Each number is 128 + 24 x the weight over its row's rms, rounded and kept within 0 to 255. Layers, rows and columns count from 0. The size above them is the row's rms in percent of the matrix's.

# layer 2 MLP down (transposed), 512x192, rms 0.137, rows 238-272, columns 128-191
size [ 83  82  96 115 107  80 131 104 104  70  65 115 110 108 135  99  65 111  97  73 124 108 101  94 109 103 113 103 118 105 116  85  99  59 124]
[[123 108 116 147 108 151 128 161 163  94 101 104 111  96 119  99 138 119 116 103 125 110 119 131 129 103 148 141 155 139 104  98 119 150 173 114 149 131 109 159 131 132 161 144 140 113 122 158 107 119 130 163 111 187  75 160  87 130 140  98 143  98 110 144]
 [120 150 109 153 138 103 140 159 109 158 116 109 102 139 142 136 144 119 106 135 126 170 171 149 108  97 139 140 129 119 135 123 132 156 135 150 125 137 135 131 133 118 147 132 108 169 116 103 127 116 101 135 129 114 106 119 111 135 122 130 134 170 134 122]
 [158 139 147 149 148  98 108 124 123 164 137 136 178 152 139 108 109  97 112 142 143 121 171 146 173 118 147 116 131 146 182 142 130 115 142  87 128 159 120 152 145 158 116 134 139 183 133 128 148 129  98 165 119 140 150 113 138 140  94 179 122 121 156 155]
 [120 117 149 110 145  92 150 140  83 167 133 145 138 172 113 105 138 102 173 106 162 139 163 130 104 145 129 141 136 122 123 123 115 166 128 165  84 124 175 117 114 155 138  97 144 156 127 146 138 137 128 101 104 157  96 167 125 112 128 115 113 150 115 112]
 [180 156  79 150 112 109 173 146 134 115 129 114 139 144 165 117 134 121 136 153 148 137 144 114 136 151 108 129 193 126 107 131 117 128 154 135 112  99 165 124 151 118 183 143 149 125 173 102 173 163 138  76 140 163 103 153 177 147 119 143 146 126 138 115]
 [104 135 124 119 147 159 113 116 141  76 123 100 121  84 136 189 117 143 104 148 124 155 120 156 137 140 131 131 115 105 128  66 147 103 130 132 108 152 116 152 156 125 111 116 145 122 152 116  99 153 135 135 119  76 134 151 130 133 129 129  54 174 171 136]
 [133 123 102 118 147 172  93 134 104 164 112 125 117 100 144  84 129 125 140 151 134 128  94 127 100 157 132 119 101 110 150 137 150  47 123 136  92 127 164  89 114 120 124 107 136 104 105 103 146 162 154  94 166 138 134 136 163 149 129 159 124 122 136 101]
 [122 121  81 133 135 123 133  92 139  88 191 145 141 142 158 139  94 120 187 109 138 142 153 143 108 146 114 122  64 152 139 118  90 102 128 108 140  95 180 145 127 152 130 120  98 109 111 124 176 139 162 146 103 183 103 136 147 164 143 140 105 117  93 147]
 [ 92  95 117 169 110 117 117 128 121 125 112  64 126 122 139 136  86 116  89 160 128 127 129  92  93 118  93 122 109 132  97 120 121  94 154 175 147 113 157 119 165 111 124 131 158 143 152 138 135 113 129 121 143 143 119 126 115 167  98 155  65 115 159 102]
 [ 98 148 144 132 151 114 182 154 148 174 140 110  45 153 163 100 115 105 161 157 140  97 104 148 143 142 131 104 143 134 132  84 155 110  97 152 156 143 165 134 138 110 146 172 118 143 127 140 121 130 183 130 138 151 155 166  84 125 128 155  73 130 105 168]
 [109 140  59 154 147 112 164  85 108 137 120 131 145 124 134 133 121 101 119 135 153 140 179 121  96 129 186 162 132 173 125 130 116 142 158  85  99 122 159 136 102 152 115 135 124 157 140 153 127 151 118 167 125 126 152 160 102  78 136 142 108 102 119 125]
 [141 163 109 102 160 141 106 137 106 124 159 117 133 100 168  86 154 131 118 148 118 167 153 130 100 151 164  80  83 135 124  99 146  87 142 141  98 107 116 109 116 150 102 118 144 134 168 122 162  93 161 126  91 125 110 156 122 124  95 158 136 140  93 133]
 [101 121 145 193 117 157 142 159 121  84 167 148 119 155  78 102  81  90 145 117 116  98 132 134  99 158 144 110 166 108 169 124 122 125  62 128 127 141 144 146 121 130 102 130  92 102 117 150 122 113  84 115 115 119 125 148 158 130 129 100  98 130  95 140]
 [117 111 148 136 111 153 139 143 138 152 157 109 155 140 136 149  93 112 140 137 145 111 110 121 145 157  89 116 110 131 160 116 118  90 168 145 129 140 142 102  97 102 140 156 183  83 149 119 160 116 151 109 135 108 104 114 124 159 156 117 184 131 131 107]
 [132 156 100 166 138 100 100 131 115 141 119 109 154 137 155 110 117 126 183 123 128 164  94  97 112 159 141 145 126 133 176  98 105 144 132  91 116 122  84 134 119 154 130 149 131 115 143 116 133 104 125 164 114 117 152 141  78 137 103 151 141 130 143 136]
 [110 132 120 154 130 160 153 119 108 149 120 130 119  99 138 135 103 121 111 111 133 147 124  84 178 153  93 121 172 132 147 147 103 128 130 138 131 165 149 139  98 135 134 123 168 166 143 117 102 138 171 138 104 155 109 133 123 144 132 130 166 142 109 105]
 [ 97 122 103 129 137  89 124 124 142 147 149 152 147 130 148 138  94  90 166 138 121 110 107 137 135 133 169 133 138 134 129 130  71 131  89 129 188 181  93  99  96 151  63 154 133 142 115 119 113 124 167 146 141 114 148 128 129 126 132 161 103 117 162 101]
 [146 102 155 121 132 127 121 122 168 123 114 151 144 139  85 150 158  98 104 120 139 105 112 121 135  96 101 124 111 133 126 116 131 132 132 131 161 102 207 114 142 140 176 114 133 129  82 149 141 157 142  73 141 114 150 142  40 131 130 113 161 116 125 191]
 [145 127  92 107  65 137 101 132 160 136 122 209 146 144 142 127 155 135 168 151 158 118  92 127 110 136 120 111 151  88 116 149 130 143 100 139 112 125 153 150  97  99 103 124 136 133 118 161 100 188 144 123 123 169  98 170 172 138 106 108  82 107 142 145]
 [138 101 153  86 126 104 145 114 124 110  87  98 143 136 120 158 122 133  84 126 119 102 125 120 141 139 110 124 171 135 130  87 150 144 111 111  86 120 185 118 143 121 124 144 110 130 173  86 120 170 172 102 137 152 124 127 104 113  78  97 121 145 122 144]
 [145 120 155 174 121 127 154 128 120 106 119 116  99 139 127 113  65 116 113 100 121 113 149 110 130 109 136 104 134 153 106 157 136 105 145 157 133 190 194 103 121 159 160 146  94 114 130 111 130 139 115 103 121 140 108 129 128 151 160  96 139 115 122 106]
 [122 163 111 115 135 137 119 144 129 153 160 162 127 154 181 130 141 116 109 133 136 118 125 108 150 127 149 131  90 168 127 114  86 105 120 150 115 140 100 141 125 109 124 128  98 123 146 115 138 145 107 130 139 118  99 148 140  94 129 116 130 104 165 145]
 [128 129 132 103 105 135 121 136 139 140 157 115  76 125 146 140 123 179 118 145 134 152 135 125 145 149 137 133 133 104  96 158 131 117 105 189 137 143 110 144 128  85 144 112  91  89  84 119 127 151 136  89 189 135 139  82 111 158  96 136 132 135 150 122]
 [118 104 163 170  82 130 150 123 133 130 141 157 133 136 121 153 150 147 128  98 123 108 105 161 154  82 160 136 165 120 119 151 101 168 133 147 188 131  89 131 152 119 115 137 118 128 105 121 119 176 112  75 112 140 117 174 129  84 154 150  87 145 118 128]
 [109  96 149  95 140 118 107 127 150 170 127 121 111 119 157 153  93  95 151  58 141 170 157 137 105 102 147 163 138  88 144 164 125 123 107 172 136 102 120 129  92 177  95 143 111  78 125 185 132 111  99 135 102 100 143 121 119 173 131 149 126 154 100 122]
 [ 81  89 113 141 129 127 146 145 111 156 146 111 131 150 127 127 112 121  74 112 131  59  99 123 142 173 102 108 133 108  83 144 150 110  92 107 119  95 115 144 140 138 113 152 109 119 115 128  92 131 117 141 156  77  84 104 144 145 140 126 146 119 101 125]
 [115 126 109 140 134 109 118 143 144 164 148 125 127 138 112 108 109 132 120 111 152 128  91 137 123 142  98  95 180 128 117  82 109 150 141 136 167 119 113 140 143 101 128 138 107 130  90 129 135 110 151 119 163 141 123 117 155 148 122 105  97 170 150  90]
 [132 126 155 110 150 132 122  74 147 143 126 105  97 126 160 100 147 125 120 150 164 153 127 136 128 157 102  91 151 163 130 116 106 166 129  98 110  68 156 100 168 122 123 102 124 130 110  95 147 136 151 140 105 132 127 106 160 143 132 150 106 125  81  80]
 [171 137 131 147 141 134 113 113 166 115 166  85  96 134 136 115 110 136  87 107 101  95 120 170 149 139 112  97  94 165 101 147  81 113 152 163 157 126 134 138 104 104 157 100 155 120 131 121 145 110 164 134  81 100 119 115 128 107 131 136 156 129 132  50]
 [142 147 144 129 110 168 135 121 133 144 107 126 136 133  97  82 133  87  90 147  96 117 124 157  85 160  89 113 174 171 110 118 114 137 156 123 138 145 150 125 131 133  77 121 133 120 161 132  94  88 139 118 120 152 134  87 136 145 112 147 157 119 101 133]
 [115  89 158 113 138 109 119 115  82 116  98 149 139 152 128 141 142 133 153 122  91 128 127 131 165 128 133 104 175 101 138  79 111 166 101 150 103 135 156 115 134 134 146  95 106 112 143 141 158 157 145  68 134 124 101 104 130 143  89 109 116 154 136  96]
 [135 105 129 104 122 129  95 130 160 109 127  98 121 145 117 119 104  83 132 115 163 135 134 115 112 114  82 104 168 167 129  68  86 131 102 151  97 140 166 184  56 113 118 129 139 127 114 124 129 136 110 107 135 128 122 148 144 131 111 123 136 132 122 103]
 [101 159  98  81 177 138 103 139 160 143 160 111 125 130  78 168 159 163 125 148 149 119 134 127 119 143 103  87 137 106  84 138 122 128 114 110 119 145 166 129 113 120 128 131  78  89 127 128 126 118 155 111 159  49 133 137 169 112 152 115 152 128 118 130]
 [114 119 140 102 143  89 134 140  85 143  92  94 115 136 167 191 131 127 122 149 113 134 105 124 108 109 152 118 148 169 146  96 145 131 144 115  87 102 115 127  79 149 166 119 181 120  83 119 136 129 141  87 145 145 123 151  90  99 137 109 128 129 137 142]
 [122 108 169 107 149 132 114 119 149 104 125  81 168 109 136 141 141 112 147 124 158 103 118 122 131  82 190  92  75 145 117 106  99 144 138 110 144 121 125 129 122 130 106 180 130 150 125 120 151 157 145 136 141 137 146 137 145 156 156 121 130 169 108 139]]
# layer 2 MLP gate, 512x192, rms 0.11, rows 239-273, columns 128-191
size [ 87  85 119 108  87 141 111  98  77  67 111 112  95 123  95  61 118 100  74 131 104 104 102 108 105 107 110 125 100 112  80  95  67 119  97]
[[135 138 128 133 125 140 179 147 127 131 108 146 146 117 104 146 134 159 136 123 151 164 161 131 140 111 144 106 112 101 165 122 123 130 132 131 178  93 117 121 150  94 142 138  87 127 119 116  88 108 129 145  93  95 132 149 121 121 137 124 142 106 124 158]
 [104 152 109 110 139 132 110 185 113 111  91 137 139 156 111 119  93  58 119 144 114 157 140 134 136 159 119  95 135 141  98 112 153 118 133 162 122 149 118 126 130 125 128 119 121 118 135  99 153 159 140 151  63 119 116 162 125 126 123 206 130 116  96 122]
 [110 120 124 136 129  84 123 147  72 126 125 154 116 122 139  82  76 116 132 151 173 100 154 143 162 119 158 114 115 143 169 156 106  69 108 126 106 124 160 120 108 121 155  79 128 114 146 133 152  98 139 139 119 125 150 144 139 149 124 149 102 155  79 119]
 [142 164 128 151 116 120 109  79 124 134 120 132 136  91 155 107 160 126 137 166 109 140 162 160 113 104 121 110 175 160 131 167 160  93 132 125 130 131 113 109  90 150 106 138 143 154 161 132 142 121 119 105  92 129  87 102 172 121  95 150 160 164 126 129]
 [133 128 124 150 121 127 142 146 150  78 103 122 141 108 128 153 140 130  83 150 149 133 137 160 144 133 131  97  96 104 135  97 110  95  94 143 123 160 107 173 159 148 142 123 113 113 166 144 132 150 127 156  86 142 117 100 141 113 164  96  83 194 181 153]
 [113 172 141 119 110 177 126  84 191  67 151 155 137 114 134 117  99 127  96 137 118 113  92 144  88 132 127  90 146  99 118 144 135 123 163  75 123 107 155 129 171 119  74 145 120 102 138 133 123 185 150 156 144 162 123 137 149 115 125 110 124 130 121  78]
 [124 106  87 139 101 125  86 100  86  79 185 135 157 161 141  82 154 106 143 134 173 118 115 117 120  88 106 109 133  96 112  98 143 111 148 140 134 115 135 150 112 128 142 141 150 104 151 126 129 150 154 180 108 137 117 116  96 105 124 143 165 124 134 113]
 [104  98 103 151 102 164 132 124 132 120 137 147  74 130 130 125  87 122 134 129 126 134 132  90 119  96 150 137 100 147 151 120 127  90 166 180 147 123 138 101 125 107 121 119 144 112 153 131 138 112 130 156 100 108 134 127  94 110  96 132 139 105 123 107]
 [142 158 168 152 212 146 172 141 133 148 171 121  66 126 143  95 118 105 130 135 191 144 129 128 166 126  98 118 155 126 118 102 152  97 118 152 150 105 146 132 149 132  96 182 127 136 134 121 111 103 155 121 129 127  97 168 133 102 147 178 139 120 106 166]
 [131 120 139 106 124 111  94 160 148 138 129 149 177 157 132 134 122 125 149 152 157 131 128  80 149 133 107 135 122 113 115 157 123 123  99  99  61 136 150  92 146 153 176 104 143 129 108  94 105 116  95 116  94 137 122  95 136 154 112 172 118 167 140 115]
 [145 139  87 101 182 119 121 137 130 106 123 125 112 103 111  90 140 114 117 153 112 118 133 124 107 126 165 116 125 142 118 121 179  88 129 136 140 138 148  99  86 181 122 108 156 124 116 124 154  57 180 101 112 131  99 147 101 142  91 115 131  93 110 126]
 [111 134 188 126  95 126 151 131 127 173 117 150 126 109 127 157 139 120 128  89 154 146  82 118 150 154 128 113 130 114 136 138 136  90 116 118 103 103 108  94 123 107 143 150 143 101 196 130 126 156 103 128 128 120 122 109 174  93 150 107 124 160 130 143]
 [114  97 126 111 137 129 110  96 132 108 127 102 110 121 138 150 173 163  96 144 136 135 108  89 102 105 165 165 187 142 101 102 162 124 140  88 119 103 117 133 141 152 163 117 109 128 131 137 100 116 169 140 124 172 159  95 149  94  88 161  78 113  93 141]
 [121 154 109  90  88 141 122 124 122 117 138 152 130 127 147 154 149 114 133 133 122 171  89 118 125 120 151 160 142 137 140 121 173 132  84 143 120 128 114  86 133 170 147  96 126 120 109 154  61 154 117 120 115 138 115 122 112 145 165 138 115 151 124 128]
 [158 141 124 110  90 102 109 112 119 127 126  91  97 162 135 104  97 170 132 159 140 172  81 135  80  86 136 115 149 143  98  93  94 133 120  96 109 152 143 148 120 120  73 114  97 107  94 126 125  97 120 157 140 129 135 111 138 106 119 130 131 111 117 141]
 [130 104 156 114 111 100 128 125 148 129 143 110 116 117 143 119 141 134 138 151 150 144 111 144  51  83 125 160 141 139 145 145 136 138 177 148  94 106 126 126 128 127 152 137  71 114 133 145 141 160 119 146 105 159 126 125 135 145  85 151 141 138  65 126]
 [119 151 106 152 171 121 141 184 179  80 139 157 124 130  95 125 161 111 129 161 111 117 150 117 141 123 110 135  90 152 124 110 138 168 154 131 119  82 168 102 160 125 140 108 120 139 114 122 199 151 140 134 135 131  92 145 121 121 134 136 167 117 147  91]
 [138 110 154 123 120 100 140 115 128 120 140 136 138 145 155 104 103 102 121 168 115 107 109 121  98 142 148 141 179 141 129 126 167 135 182 131 144 111  81 135 114 141 102 134 126 168 128 120 109 100 138 109 132 167 150 120 128 173  87  97 126 125  98 115]
 [157 155 133 111 145 148  92 144 145 148  77 120 137 126 140 138 148 129 149 182 148 142 158 153 147 110 121 126 140 131 109  99 159 133 129 165 120 155 171 105 118 152 137 125  91 141 109 130 147  90 114 114 138 132  43 114 113 153 131 173 191 141 100  93]
 [ 71 152  91 119 119 139 106  78 134 114 138 113  83 142 110 155 155 139 123  86  93 141 119  54 109 115 152 140 133 128 107 150 200 127 126 123 145 149  99 123 145 128 118 136 134 144 134 132 141 135 127  98 133 129 152 157 146 105  65 139 123  87 147 137]
 [ 90 100 171 137 132 128 125 152 102 130 111 115 150 133 109 131 178 140 184 188 106 162 138 112 123 128  98 163 105 131 142 165 111 131 126 131 125 172 112 151 131 127 124 100 100 137 123 149 141 135 145  64 150 147 123 144 122 136 136 100 159 195  69 172]
 [157  71 152 112 153 109 136 124 115 114 199 157 140 116 134 125  71 135 120 138 153 159 134 156 143 153 126 115 170 129 129 110 139 148 102 130 155 140 167 104 134  91  75 165 126  96 109 167 144 131 138  94 172 138 104  96 146 195 194  83 135 110 123 122]
 [170 111 114 116 176 134 143 157  93 114 127  86  74 135 110 123 139 136 170 121 116 157 125 140 133 137 117 115 132 160 170 125 148 144 154 133  89 151 121 130 137 125  99 122  81 132 159 108 137 114 151 212 125 164 125 108 140 142 127 140 132 118 116 121]
 [108 127  85 169 109 119 134 100 120  92 156 101 108 147 104 129 142 144 117 133 139 106 114 134 125 118 162 131 105 131 101  77 110 141 134  82 109 143 153  95 150  87 187 142 140 135 125  82 130 170 137 152 130 115 157 173 148 134  62 148 144 105 160 148]
 [138 161 119 145 153 132 106 122 116 109 127 147 125 161 172 130 131 144 155 179 106 160 152 132 114 131 148 142  88 123 139 118 118 152 145 150 141 143 118 145 139 100 154 115 151 139 130 152 152 122 105 144 134 145 172 119 111 166 122 130 103 129 131 171]
 [ 93 163  97 123 131 130 161 128 109 139 131 115 132 136 111 111 169 107 129 139  75 150 159 120 125 151 165 119 147  96  89 116 111  86 134 152 123 140 114 145  68 134 120 131 138 143 111 142  89  97 173 115  96 142 135 129 126 155 117 152 129 110  98 155]
 [150 137 128 131 165 108 138  99 157 169  99 142 164 138 134  85 170  85 144 108 114 101 145 114  82 172 135 138 101  85 121 135 120 152 115 112 128  83 171  96 106 118 101 127 122 136 119  71 112 130 143  87 138 139  98 131 139 129 125 151  80 104 134 151]
 [117 145 113 176 111 162 143 123 108 155 169 111 150 166  81 112 107 128 141 115  79  89  99  92 100 144 120 141 155 106  98 135 151 127 133 137 176  82 142 103 123 151 104 113 119 119 148 179 145 147 136 157 116 128 162 144 137 123  96 110 152 110 130 137]
 [145 116 104 117 126 115 141 145 158 110 139 115 137 135 161 118 141 104 102 157 165 149 133 130 109 149 139 114 114 117 115  98 150 150 132 113 121 110 159  82 166 150 124 102 105 118 175 133 102 134  97 119 111 143  97 100 132 121 116 161 135 109 167  81]
 [112 157  51  91 120 123 155 139 139 107 188 114 130 123 110 137 147 139 124 116 127 155 111 106  97 117 140 124 120 150 136 155 158 118 128 123 129 111 150 105 117 118 165 147 117 145 126 153 155 150 102 158 105 134 159 151 131 185 145 130 122 103 152 150]
 [159 147 100  88 144 176 129 110 134  74 137 144 141 125 121 104 111  96 120 146 115 138 100 132  78 129 139 164 120 139 127 156  61 121 169 126 122 132 164  93 117 130 100 164  94 134 129 126 120  73 122 155 129 162 105 166 135 152  73  97 110 111 162 117]
 [133 108  95  98  74  77 128 129 129 148 121  91 100 140 124 115 110  90 112  73  96 137 131 117 143 160 108 159 111 137 157 137 130 115 144 139 149 117  83  81  98 134 152 154 168 123 171 121 139 140 113 146 101 161 111  74  96  98  82 134  97 128 120 143]
 [175 109 124 145 141 141 126 118 142 124 106 156 150 132 151 155  85 101 156 134 117 147  81 133 150 148 155 101 151 117 103 134 106 153 158 105 155 104 159 150 145 124 125 154 187 166 114 154 119 108 130 100 136 114 115 178 111  79 139 158 132 135 129 111]
 [185  94 129 140 102  98  84 144 151 109 139 106 188 106 152 142  90 103 116 109 165 112  97 151 114 101 176 125 121 136 164  99  94 104 140 132 164 118 145 102 128 141 154 190 130 138  97 126 133 142 114 140 113 134 164  84 130 145 110 122 108 168 168 121]
 [108 155 103  80  79 120 140 155 160 147 108  93 131 159 206 137 143 118 133 146 148 176  91 148 139 132 146 109 119 100 125 159 147 165  80 134  91 171 107 116 153 114 109 108 136 125 100 110 132 112 147 135 103 129  86 124 133 125 149  97 157  91 143  97]]
# layer 2 MLP up, 512x192, rms 0.0994, rows 239-273, columns 128-191
size [ 86  82 126 119  87 134 109  89  73  66 115 108 107 128  87  67 111  91  83 117 108  98  94 102 102  98 118  97  92 116  78 102  69 112  98]
[[144 154  95 114 145 122 117  91 106 120 122 141 147 128 119 126 149 115 158 117 112 136 144 148 124 128 138  99 123 109 128  97 143 160 139 143 145  97 140 118 125 139 106 136 151 101 103 123 107 162 151  94  91 122 104 168 105 109 175 131 130 116  91 144]
 [100 158 118 120 167 100 109 135 139 106  71 126 163 137 152 107  88 110 103 144 121 118 164 141 126 134 116 105 120 155 133  87 139 122 119 132 128 141 132 123  79 123 149 132 150 122 142 105 147 135 114 177  72 124  96 155  99 122  76 184 110 129 154 125]
 [120 117 147 120 111 112 108 136 111 137 157 128  83 152 129  78 146 116 139 100 122 157 154 155 100 113 121 132 107 106 123 125 132 220 133 133 148 138  96 112 153 143 121  92 148 111 149 122 117 111 132 151 110 138 146 146 108 135 110 140 130 123 150 122]
 [ 58 110 114 125 126 135 104 106 133 110 146 142 120 139 112 140 101 131  93 120 105 107 136 157 113 101 144 162 118 119 153 109 141 123 124  56 124 140  99 126 124 149 131 110 159 129 156 108 171 108 157 148 115 141 158  76 100 150 136 144 148 120 120  99]
 [181 104 112 111 149  89 197 138 150 129  98 117 130 170 126 101 144 139 126 107 110 118 132  88 117 158 158 148 126 178 141 114 121 106 123 161 130 155 149 119 117 111 115 101 161 167 102 171 137 113 123 133 104 137 134 126 129 118 130 114 116 124 123 129]
 [129  85 113 136 134 107 128 160  89 161 125 108 141 152 106 128 149 146 181  94 138 131 148  94 138 134 122 153 117 160 161  78  80  71 110 161 100 138 143 121 118 125 184 110 130 132 110  94 129  66  99  89 136 117 170 125 137 142 138 140 129 126 105 146]
 [134  74 136 108 127 143 100 169 167 149 147 124 119 110 151 134 118 147 116 154 125 111 109 145 116 126 142 148 120 197 124 142 121  94 101  76 117 141 163 132 121 133 121  92 115 114 113 112  99 113  98 144 129 180 132 106 141 163 157 127 122  97 129 122]
 [ 83 133 175 128 149 110 116 145 104  83 146  95 132 113 123 110 129 101 119 116 108 174 119 114 122 128  76 148 125  96  91 157 112 107 104 140 122 100  79 112 129 119 130  97 133 119 134  94 143 161 136 130 152 145 135 134 140 166 133 119  94 146 148 142]
 [141 113 130  59  87 101 112 142 110 131 130 102 187 120 112 157 122 154 135 120 107 147  63  89  98  99 105 146 157 120 129 137 158 138 138 140  96 166 146 111  91 141 103  87 168 121 122 138 163 140 125 137 102 119 116 109 169 142 125 128 162 102 126 105]
 [154 130  98 147 138 101  83 127 110 102 123 192 183 110 151  85 149 154 147 160 152 114 124 143 136 143 150 119 119 154 144 131 155 165 145 144 111 105 122 135  90 158 156 135  94 133 118 107  57 122  89 145  90 130 136  79 101 122  92 166 134 103 109 123]
 [122 124  83 120 195  98 126 113 120 125 128 144 112 121 126  90 133 115  91 151 116 127 111 119 125 150 183  86 168 131 131 100 151 107 141 124 132 107 151 115 143 183 122 105 137 137 134 133 139  62 182  68 143 118 117 125 110 123 107 106 162 145  88 134]
 [ 92  99 111 109 139 103 142 132 178 100 143 126 146 108 137 158 155 138 109 115 110 100 183 108 165 166 142 146 156 129 143 149 102 169 102 118 143  89 168 118  85 132 133 118 127 108  92 126 109 127  73 123 185 111 126 115  78 106  94 142  91 123 142 136]
 [120 119 172 135 105 150 132 140 122 152 150 122 152 139 126 120 115 129 170 118 116 147 148 118 142 166  94 105 132 115 169  91  92 113 160 152 143 164 122 112 125 101 128 173 141  81 151  66 141 112 129 135 138 102  71 159 112 151 198  99 168 158 112 127]
 [134 154  89 118 135 135  81  85 108 105 125 160 187  94 175 121 125 102 131 146 152 132  60  99 121 156 154 153  86 137 140 135 151 144 111 106 136  92 116 119 150 160 142  80 123 115 125 131  98 133  99 142 118 151 122 123 107 125 127 151 100 126 129 120]
 [121 116 152 148 145 159 159 166 148 112 152 146 128 121 125 168 160 155 122 130  77 123 124 124 165 132  97 147 141 119 151 159 166  97 149 152 121 118  96 127 169 145 123 129 164 136 166  96 116 123 160 117 133  94 108 113 115 129 153 100 127  86 133 110]
 [127 112 135 144 166 105 104 146  91  83 154 152 127 148  98 145 123 116 147 141 169 126 112 103 148 142 158 125  91 120 104 138  86 141  77 146 163 118 114  96 126 118  86 138 131 141 181 160 130 124 148 112 133 101  97 159 152 139 156 122 125 114 134 139]
 [152  98 159 111 105 146 115  71 107 146 114 120 104 117 144 117  73 132 128 116 135 121  84 178  99 117 115 164 159 136 126 131 106 126  74 144 130 132 137 185 128 147  76 131 106 112  87 168  79 101 119 117 117 140 161 148 101 159 103 128  91 129 134 143]
 [145 107 117  94  70 115 108 139 168  94 106 202 133 157 151  89 148 115 124 124 150 129 138 116 119 130 117 138 162  90 121 111 155 156 114 124 137 141 125 163  55 108  99 145 147 154 123 130 100 128 124 114 129 165 137 157 135 184 109 115  86  96 113 149]
 [110 117 145  56 145 136 158 141 160 123 137 112 115 117 118 105 136 111 132 143 156 137 112 119 154 131 167 123 146 104 151 101 146 106 125 132 136  90 117 169 105 124 138 155 100 113 171 148 132 132 107 147 151 106 160 115 148 132 181 163 130 137 119  86]
 [166  86 171 172 103 141 144 168 109 120 128 128 122 120 139 122  66 146 127 161 129 118 135 157 121 119 123 106 102 134 121 121  74 118 114 149  92 123 120 133 129 144 149 103 113 130 114 101 125 113 131 147 125  99  92 128 113 146 167 103 164 157  89  90]
 [110  95 137 146 159 160 121 189 129 130 127 119 132 125 118 142 159  80 136 149 135 163 129 123 137 129 119 150 137 108 163 145  98 132 112 114 108 148 135 142 140 108 115  91 102 128 117 129 129 147 160  92 156 149  82 166 133 114 138 102 169 188  98 159]
 [117 173 130 141  95 109 120 105 142 113 101 131 114 144 140 150 141 125 135 132 108 139 142 115  84 118 127 154  92  95 101 155  97 139 149 162 109 119 137 112 140 120 140 130 115 142 125 108 127 144 105 164 120 126 110  92 106  87  68 125 145 116 155 137]
 [151  92 138  98 171 128 119 153  78 104 102 114 126 143  97 130 125 143 151 105 117 137 123 140 151 132 130 130 103 137 153 145 148 129 132 134 108 119 118 112 138 125  90 121  43 126 150 104 143  91 129 177 128 129 122 105 139 143 139 145 104 136  85 116]
 [128 111 192  91 167 121 164 168 159  97 126 153 132 158 155 140 115 136 111 118 102 149 168 111 135  91 119 139  97 101 126 167 178 151  90 163 118 138  97 132 138 171 103 132 101 142 136  96 134 106 123  93  78 135 104 127 127 116 149 137 144 135 127 130]
 [137 115 115 136 113 145 124 100 148 162 136 104 120 177 123 128  96 131 109 133 135 104 150 126 133 119 124  78 143 121 133 149 175 138 119 131 123 135 103 116  95 125 147 138 100 155 134 124 108 102 183 118 129 125  84 156 159 140 148 150 156  92 124 121]
 [169 114 116 116 123 135 143 124 158 139 124 143 193 112 175 131 102 156 149  88 166 116 111 134 143 110  93  96 117 119 143 148 130 159 133 111 158 128 170 110 157 111 121 129 101 137 119 103 157 149  99 135 174  88 123 122 119 110 149 100 130 154 159 114]
 [155  98 190 116 134 130  95  97 127 151 141 100 126 109 158 122 115 152  96 171 110 144 127 114 182 126 134  76 119 164 122  97 117 110 132 124 105 102  91 113 123 105 160  71 130 125 146 117 121 165 130 121 107 122 155 133 169 141 154 117 127 138 101 137]
 [151 103 134 102 129 109 124  98 118  80  99 100 114 103 186 155 133 117 119 130 137 148 135 135 155 131 125 104  91 173 151 150 109 101 107 148 108 163 121 163 124  90 170 106 155 117 126  88 145 101 125 127 107 131 111 131 111  99 150 137 149  80 134 132]
 [108 119 106 136 161 117 153 134 159 130 120 124 130 118 117  72 145 124 100 146 121 151 142 115 122 105 158 122 121 135 119 164 118 180 145 123 105  96 104  98 122 162  82 107 119 119 136 107 112 121 130 174 144 137 125  95 130 120 114 131 163 135  97  70]
 [ 98 108 130 131 128 114 127 107 141 116  74 134 123 137 120 142 133 123 125 140 115 106 131 121 127 119  98 103 185 106 135 135 120 180 142  89 136 147 118 135 106 182  95 133 132 135 143 148 123 143 185 115 133 101 112  97 171  97 115 109 137 165 124 114]
 [ 89 106 129 159  91  76 149 138 135 154 131 105 158 122 138 160 130 138 126 115  99 101 147 124 144 130 116 122 132 147 114 116 181 144  73 145 118 119  87 152 122  91 177 117 139 130 122  80 148 151 138 116 123 100 196  84 124 154 171 112 172 160 122 153]
 [112 134 101 102 158 131 144 155 154 188 163 119 109 134 103 167 133 117 168 103 138 141 157 136 121 178 106 110 139  89 147 128 135 140 161 134 126 178 105 102 120 113 137 147 125 137 107 113  90 126 158 159 114 111  90 121 126 135 132 133 128 104 146 154]
 [133 140 136 110 112 132 157 101 116 158 102 111 159 127 185 178  90 144 136 145 123 122 112 160 117 161 147 141 137  97 124 128  94 105 167 117 183 117 185 120 127  74  67 134 126 136 148 117 121 103 131 101 139 129 115 125  98 138  83 133 105 140 118 140]
 [148  94 141 132 109 106  60 149 176 134 128 102 211 117 131 121 123 115 133 136 140  97 102 109 103  97 183 117 136 139 147 119  93 124 140 121 175 126 142 126 124 116 139 169 120 160 118  74 130 122 127 121 125 113 149 134 105 170 148 106  98 157 117 127]
 [115 130 104  69 107 140 109 136 163 150 133 110  90 119 189 136 157 127 119 171 130 161 124 168 125 116 131 159 138 108 120 128 128 177 100 112 107 133 121 159 160  89  99 127 120 126 114 136  86  84 165 133 123 144  83 160 126 129 126 116 176 104 154 116]]